python train.py --n_layer=11 --d_model=768 --n_head=6 --n_kv_head=2 --head_dim=128 --d_mlp=2048 --vocab_size=9484 --activation="swiglu" --norm="rmsnorm" --norm_place="pre" --norm_eps=1e-06 --positions="rope" --rope_base=10000.0 --rope_fraction=1.0 --qk_norm=true --attn_scale=0.0884 --bias="none" --tie_embeddings=false --parallel_block=false --init="normal" --init_std_qkv=0.0262 --init_std_o=0.0 --init_std_up=0.0262 --init_std_down=0.0 --optimizer="soap_variant" --lr=0.00377 --beta1=0.95 --beta2=0.95 --weight_decay=0.08 --lr_head=0.00597 --warmup_steps=41 --schedule="wsd" --decay_fraction=1.0 --decay_shape="linear" --final_lr_fraction=0.0 --batch_tokens=262144 --seq_len=2048 --doc_mask=false --train_tokens=1100000000 --steps=4197 --dataset="wikipedia_en"
Each number is 500 + 25 x the weight over its row's rms, rounded and kept within 0 to 999. Layers, rows and columns count from 0. Numbers have three digits each. The size before them is the row's rms in percent of the matrix's.

# layer 4 MLP gate, 2048x768, rms 0.0861, rows 507-529, columns 480-575
102:457529449513462479502504478461508500477489450520495523502512508472512467502481517483507511528519491530506475504508493502541497527505476511465517464501505444499513533484465524518534513502507497517482530555497447499501500523500543490516480487457479523511502499497501564539498509494479497500
098:478499504467500479489522479531538532474516491517521531508484538495491521523529493495529480488486450512524535527454519512456530488475479462489539470499544497528475498533496513483489476537488475510521533483495483529491514476498486492526486488467469498550472497455528505484504480470507539455
097:514505523513490519503495534483501529501490476481509474498501511483492559537499516506471501479536496492468497493478477554530494515498492479515489522520494491478478475463486493476473516536478542502512529466429513467514512523508497507501527544510520527467491494510495513542553485459471498492
103:479523495513480439521498503518452467507509460482564483494486533497494492462515518527490542496504503489460505450493526498473534468499468531494490537473489534485497508506516474467528488507494503479493504483504527501424480512504459509505491492477489488514496505548480492489503506464493504492
095:456499486488486485455520471521491540478479514519491504451517504494499488506471511479484539490487505511508489543461475506530426550486482522502498461517538485507501476482494491488471469532522502506506467493482502494475454537483519482465525490491539479489518514509499496494490513537492499515
099:537496498492441518528530462489457449513531507494531499491525499559510492483517503504535488490514528484502489511533503507471495494539466457515520508508487507492472517538531524527486496478509474479511509495511529503510516474489495516453533439525526468486482527505541467478452530521452502469
099:541535488473518499502491475513502493429497498498513537500500482479475477515500515563498509524488541514526502518529511503496509536528526527474465491545479484521508502496506481503501490516509490509515500496522501489503579518463479483523488468513544468488479504557505512485561505522499524488
093:476522492474483504467495499510506504448514509462541477488484482481478529499495464480545521513481492520541481474509438478453519466481526494480523503479470466475483518497497521459509483504503547528489463504480521484512510481513495476497499471513528531478479513502481530522501522501510495506
098:546503495493470477500488505520492509537441488491511528523501489523478501480527473497513513512527490527480500510478500510511524497500522486517515541489450519501493518543541513512525510489518472514525519498476493479510496508504464488498538521475517521511463525552512504499503513531484496500
104:505462540494496471460457513520495483411512478532503513443470484517477510494533517467429507497504489511487572486538506485491488456485490519468523518462481478466484502481506483495512467477519498454515509497504509504514509479486514497546468467478471441463489511487520523457511494537509512504
100:505515465476477514511520500480489500461494502466504481502519527497484502539455541444456491487492502504522474496486503520506522471464488508482489514497466496477512523414481495495467488505459493505511503463471472503513521520479493498485549491542483520465537492453473484473530515520511451495
100:494498550550487494502502479503493558520487475504517464521518462541456482521481458542443527573479521499503539473490496491511526480493468534468513488550521509498483492481482504469467476522511488474507477522529491472470544487480452442491480523488516500510501520515492531433480499476471491511
101:436536496472517503495546490505507507521456528501531507476493545481487487520498522497497491549477520483541510470506515497481498563547522499506485535499493516507485488549526495491525493510524462496495509545525517499518508512507524502446452501521497484499449478550476464482518444459498512499
096:471494538529527541503528449524503485509488570497486488482450544438527494517506515511476534453501513485491506475446537497532494508473528462498497515529482486525474509506512520513438455501569494489491485476494488507504495504500503519509517526480497474504511457479492452507502538486486515477
099:527488499506517523517473512483477513545497493475507484456485535493490493527456549477521522501529475502499492498498541529480483513517504477553486544500508513496518472472574520528448529534497495479479509467522466476512490484493534508511528506483489511468511481520502472489525490514498495481
102:479504513482478476516505487476558494476475481474498515514525482479530512521477517464504511448479483497504539522514514520495504493527511552520475535511491492569493531473545567450503530489493462521496482503464508506533502527463487512474503482487500473463532475526486554504531476509452500508
097:488522502515489510482497485513532497541540502494482532463498528477480511518482531500514506497503539510480458540494494548500476465505502496462529535545513498525508471477519497511498504539503480485504503493518465453469492489504474485487517503489516517500496496500537504502536489490482556491
098:526475511508535485477517482492496477488486492530473472510531516504466476542550468519479558515550503491473513467473561514534512532498452489495524490548538533493523499516535455518509491541514512514508514509499506465532448505484510467514478505503516518536501452506497531475482484504528517497
098:475504521501476498513499480505490492488497448522494472509558512517492465488489494521472480509474507481484475508512507521491500534548511482501480506466460473519529502480492485475519499502446487453546533455505483515526503511525486532552509475484511516507480456521469474529491516473476447558
099:493468471500525502486471538515521484514479466477529500493466508510436499505506530493535506510484514503481503510519521497485513554520475520498515511508492529533518503491477527481515490477539543480502492489457496524498491508498474504486554487524533499526514520496462495485492499504538505473
096:527508503541505558506473474511495461509483493523491459472500527524461483490525472534522506445510533546496505487481476495546519487530490511469474466510480523472511484532441512467536449448486511491510510465465469517522474506502508453488547441518501502501501519511512519485503520483479504490
099:471488534492498508478529456558492492492495553481472521489521520506542517519486453469500500550547493502498496502475519503488470474490485493489467482476546522525469526456514552506490514515546520534508465505479510460519493532482528491545465528520475497497467510493512549511469470538547513513
101:484546493523502520478525505488487500497492494497507447520490555532477518471525530521479507504476539483521523501501461477480469512533475500482507526502483509470523528460474524518496500509498502505546504516506453483530510519501508470526558526529456487448497506500526508507480524523487467509
# layer 4 MLP up, 2048x768, rms 0.0889, rows 507-529, columns 480-575
100:480524484491497518513517454467462525514470520483525493467542498472510469516486495490478519527412535531514526491529475513506513447519533445469490494547497496474494503485509485470482480475528501517506477508494488508466467479515505518504499460514504525494528537491504509532486514507484506501
100:503512480477500494517510516521493514521474477505536495496510480526461492460437460487484526503493542491478479491471533502476528473534473462522502511497418479503501511444472508477486496512532477503552538525464482517464530523517485495463466520520471517448479491504499545509469485550511472511
097:541466478493498446506485531533512475475458501482484512462485490528517490471462498483484542516461476521546470534507508518476483482553520495467507521489502520516472535520506526501544511511510446502482457489522499496510473469499481508512521498405478518472498489480461480490525527504534479514
100:491497458470470462459496540486443490442521471512483535498506500504499481468517511473465495538520543495523467541462492511521493548568460475479503532513546501444487500525513538482486508472543523501499481509491510526525508495490476521480492497474505472514476500504480528507527482496527503517
096:462500488484447470487526527520512490464482501517446498497519491555507520497484488480457478508504528468520491516491509498482537482523513465511510511515464522496496498541509476490478479508466558530478491502503483499472519485489496468485547500498482547524503477503507474505523502457520526465
098:540512513491504520557540482518503496480534447486512496491486507518521469517481476471538470469519485471504506503532505499491490480508527493511509483504480469523494459484544485461520541471563502516523514526485520501451519496520537497484547515520513538540484474480465456518487501518484474543
098:470484467527537491517481495482511495510504535502487474510476520544526437495505479478529466468504497459541445516523451479463523474479472471520548493491542506515439491519492578482495446500480554520494486541473507501493488487508460516521505501523499484468490458493532445543541528492518459470
099:478490529445486509498484502499535506535476515479505498472502512505481491504456477464536490536482475476526532484550507515473533485534495457473512489501471526470489506456522492511542475455489462534483471530501497522490536506529486498482519526540499499486507464542508496529481539562500492484
105:536476482489530473533502478522506537504525531487506462502491480484526487519502496467478486517480522483475506518482505510523522512537501467487512510482511513492485502556537475471495476494483500471467507492538524496481508493495502470516526497499513461482537490530500541492458450506502506485
100:539489501485485519477503474583513547472513485488485467474485517506523451507440515499465525466496526484493504479509489455469480481512486442510520496458538474510451535548530545452484483518507476520494476490472514520517466467516551490508476465476507504526490533505492527487485506498464463486
098:452508467528523506487521503529507494466516525490497505475492498468499507505509475494528520502497520504479491516497468464504496530487525500533481532495495506501510460525502514473521525468537495499468509505473507507495477539525465481514516527520486498521482484462499478477516489476484476506
098:473452527506505528506517469493452522503523468512489487537510454498497526500508477451537498482559516510496539491491519497491506535498512505485489495508495446509501503459465478461552533498456506501474464474542492478495552495523510508504507529488514536522481522517461524497520568482495520533
102:540483501541532517511506494475466540469451532485506529479483488495515507582506500525484471463458491518471497482527473502487510512501486528481454498472514467494547505525524491506532527496472527464479498510544484548522504485529504517434507462519541473485485525512520518474533485495493482487
097:471489484529514490487455516536518496511470552506524501456470480519486456481489556498487475502474474489484528491517511543481500492436488505506521516497492466472519484498509515496511469517460523488458465493482489501451490536547472486531522475459466469491515479508467513503471484519495481475
096:493495513469508507512486487526472510526503493527521537458469511542463478497472514468518517483470470512481477546482494543477487520499491488480445488466529490496527501504466492492496469492513509494493505476437509453480465496489491484492498489520468521555535517575459515493512528475464486460
102:517488440526530540517527493502508520527502518520504473476471493530521555488498523499528502512561514490499496532538482516511512487524470458485473455528492513527506495476508491522535489528488531558513557520512516475498487517498491527520568516489530496532480492518476478461471483502530513481
098:505502559483491511516475408506512506482519519522481478493449512487511428494485518524450502496497511462489451535453470543523494483497520496533508537525452490519489496499489474529506438513463494470491522510500489489488458494508485474489491513516483474454481483502511484502469492540521486468
097:525489476528521497489508530533494503491519479492500487523463467504501490463505473474524484512494502523499488538495493495481507511524496513471463503505504471512502509500505520508499487569528492486510481488531503445472524518490434478494465513476487537535502486530471442483507475494512502518
094:491506493477524535483500491496554427508481510449468503515479503470491497512429449491502539493493504511521526485505475483516495517449496431544478513447503477477481462512518509505522535535545537499495469477473491532465475522486506480497446510496487534542510473511477522479520426548517495511
101:498488463495505525474476559471512523504494476502524502472489446503478497486489561466465518513509572446486491499537499491454468518489507499501520543491495479525504506528508495491448468501506507438508508489506518559513478494507476483500566481478513512493494500500480532477531534520507537501
098:488456506456508539508534473495457539532494448493476466499503538462439491471492480539557440498543525491494533512444517509491459492545440538518545472446522550480506501471526500500500457497472441435501522475526523527521468495526469507476493493536529497480520525465502477467486463482483497512
098:487508455496530467524502504518481485479468482456469517463463516529459510496509502472504500488512450484472498501485503495468477483509488457499506548509517507543526523477485495495496534446510486488503483529480522520515480520473457497538480503481520491520466512496497535485501472475494495538
097:531469506539496475495499506497492529492495435520521495537454512543554502513516526452486490487454492458537437506494512502497514483500463515496501496529506485489473527543488512524520548481476476502520508507524477501489436480472503496473482522495458497501518550489429506521476479505496488481
# layer 4 MLP down (transposed), 2048x768, rms 0.085, rows 507-528, columns 480-575
100:527475478510505531457495510522466525513504510479495552468481503530489532514491483506480506491472513534468504561534490480510518524516485437527497518526505484503511458503529508444532483509481515508485506506566497500501479511483503545500532469514477543488483513517503522502524514543503520479
101:488484535470526557489521543506485546523455507512557465490486518534481472542547507480493501488469488478493464486478509515521509501512487481516502539511500463535490515524490483474482493494459505477539505503496495493514484510505517509494492526537500552502446491471486469498493518514526519503
098:472518486468528496465495474545487471517457503496538493491503472522462488528516534501516524526476502466513525518536536489477517547504499504509548469529515538514472494524528478567503514475502490531524512478531486466509507475508465429495483487516517551515506502575479514519494512526512536483
098:483484498563510492530527548470450525492491477494497512512515481526509537471522495446503512521512535498539470506498513502520484500487495491483489533518536544468465514494513480547530495505490498556539527524480492495473511496489469520483525504483462473474540486546502503530481461523501539456
093:515484514524520554503531516493433493496524526492563510497515483512509448454490501506502502452504494510517483474504526517514508498449537530493517500470525503456508530553500525496506534486502487490482558482503502552468515463497509484497468509530532514496525508487473522482494500534528528497
102:527482528507497504524472510509507476520477480530481481529480517452492491505481508547492493520490498466468527504450532465528486491488497530513519510507495521532506487463514485471493487501475508527511533516466508536456477525494491513545493470462490536523516501528492457508512497487488509485
098:518504484549501471445501530458524492533513480507477520495518520526511435515529489518503533507481489484521477498476477484505487482547486511479541531491504482547477478557509539489523527514482522492504483504489504516491486501507537493513519481482466531510508513532524474523479479477493484501
100:504506488497445525481493469498494509422494546527517492497529413512468460532505472516504483527482524511492490504569518485501507477510470513513480499542513483509492474487491516501470505526514546459491466518495531491497504522477512475526450499505497513502517490503487486510487506512496504459
101:505526443504493522510533481503474507508472505526509477487488457466484456519464534479475480493508477506488543482523504534534478555509505467487498492526510495507493514502516521516493511495489493491485458514512464497428478508510548519553515503485521508489511519497517493525471462484511495528
104:505495513513487496503516570502516535530501483541481520465463479493506491542500458465475505487525526494532428479522501478499527498532517499513495466486506514455502509489468522507461518519506512473522501519523512512470556491473521513560485502496488498470469510553502518439495465511540496581
097:551523456495468512513477512468496506481485477492500495555528494475513492492520548475482501489545557523482491469504486472499525501481518492508495495530514499506522534509482533491509481498471511502499473512515514535448448488544491502486491510511507491460550521486539499530493534500495479462
101:439487488545504474514527508489495488522481546521523466543487498450508492509499465468459528448489440508524540489517517482471478528495501498548546531470465563509491482538522490496483505529513500486503484494525537484486522492507465526525487456513523561541481511477465508467510506523488558517
100:493511499451496464538515500507524493460500507531452499471467499511495491533504499484471529495529500475504496471521486520500460473477510499474495490493517463462494516455498551526513538509488517489531520486527486535527525450490512485538519498539495526507496501469505512508557501488505486568
098:530461504501460513515485488517452500520459508505458502507480522493513509491452524463499517484462542499493506508503470505505539482450491509524486443490459516485535487479533564470532526520469460526528475475473487518496498523476472498534507534492518494498552562451502466463525493492515510480
096:510502521513505541507454512498503495489482516496531503470511490476541497477472478499562484491489491461487536493503502497496503516492519476477474487518510513451523495505519558475546541518471497560523524510483458479474527500487528474492545510510495529559512526520489489504486513512508477473
101:544478491498503529517491524521487474458510497523487527468504518495496500467465543517493483537547543496487477538477469500488540537507513485477537536525477497478485507533483496507477512479503504493473496510505515497455497494488544494502522547515492541506473512521535504530502514489487528494
099:516516531492515498500489494483486475494515503526462546441498475512489443534523486515485491511481490540536503519497486535483505516491542494455523442473526510523501511499499486515496480503480499512503504513492522495523488486513499480474503504505503503489546525508543503511493503474522497503
102:514474501525526550491514529521497503530525509482477464491477552528465489504511517515468483501464502485504458463490521527483549529506471519514490489537496504491492514491497511510500523438490574503513519503492521531517534509524502468517478453492494497534519517480508518508570522481522506513
097:493521512512488476504534467530493513498492519521526488510484455444498451512505486501509482497504508499489493501487532537551534514474476488522497507470487487531451481539462482501493474519509521517534531470485553480485517515525474504468515500489497520407507488538467481513500466531464486501
101:506497471569505525478524509497504456469479526508467547500484449479476463515516461477482520533489505499547487528483528461477513500475514470521444507503515480518511456485472517507519486540559525467555569554488494487533503479453519481549498519509491487470508511490485510516479538487494481442
099:525533499483506499499506478513485506528502492493519513471484503495528488485509472492539468507523487536514557522480482533515475541498474479497506518454469554481504479500505494503444544499462489487475528505484488461515533479470517487520538476506493509483495506517470486495475499523502481471
100:523497493534553543494482450458509552497485512529458519443460534487502530505443505478545458542501485498474481527464515478505454489499505458498492478507531466491474536499482478486504514509489487518489504522493479543492512501479487489538520491518500523527503528476482515485454527505490477532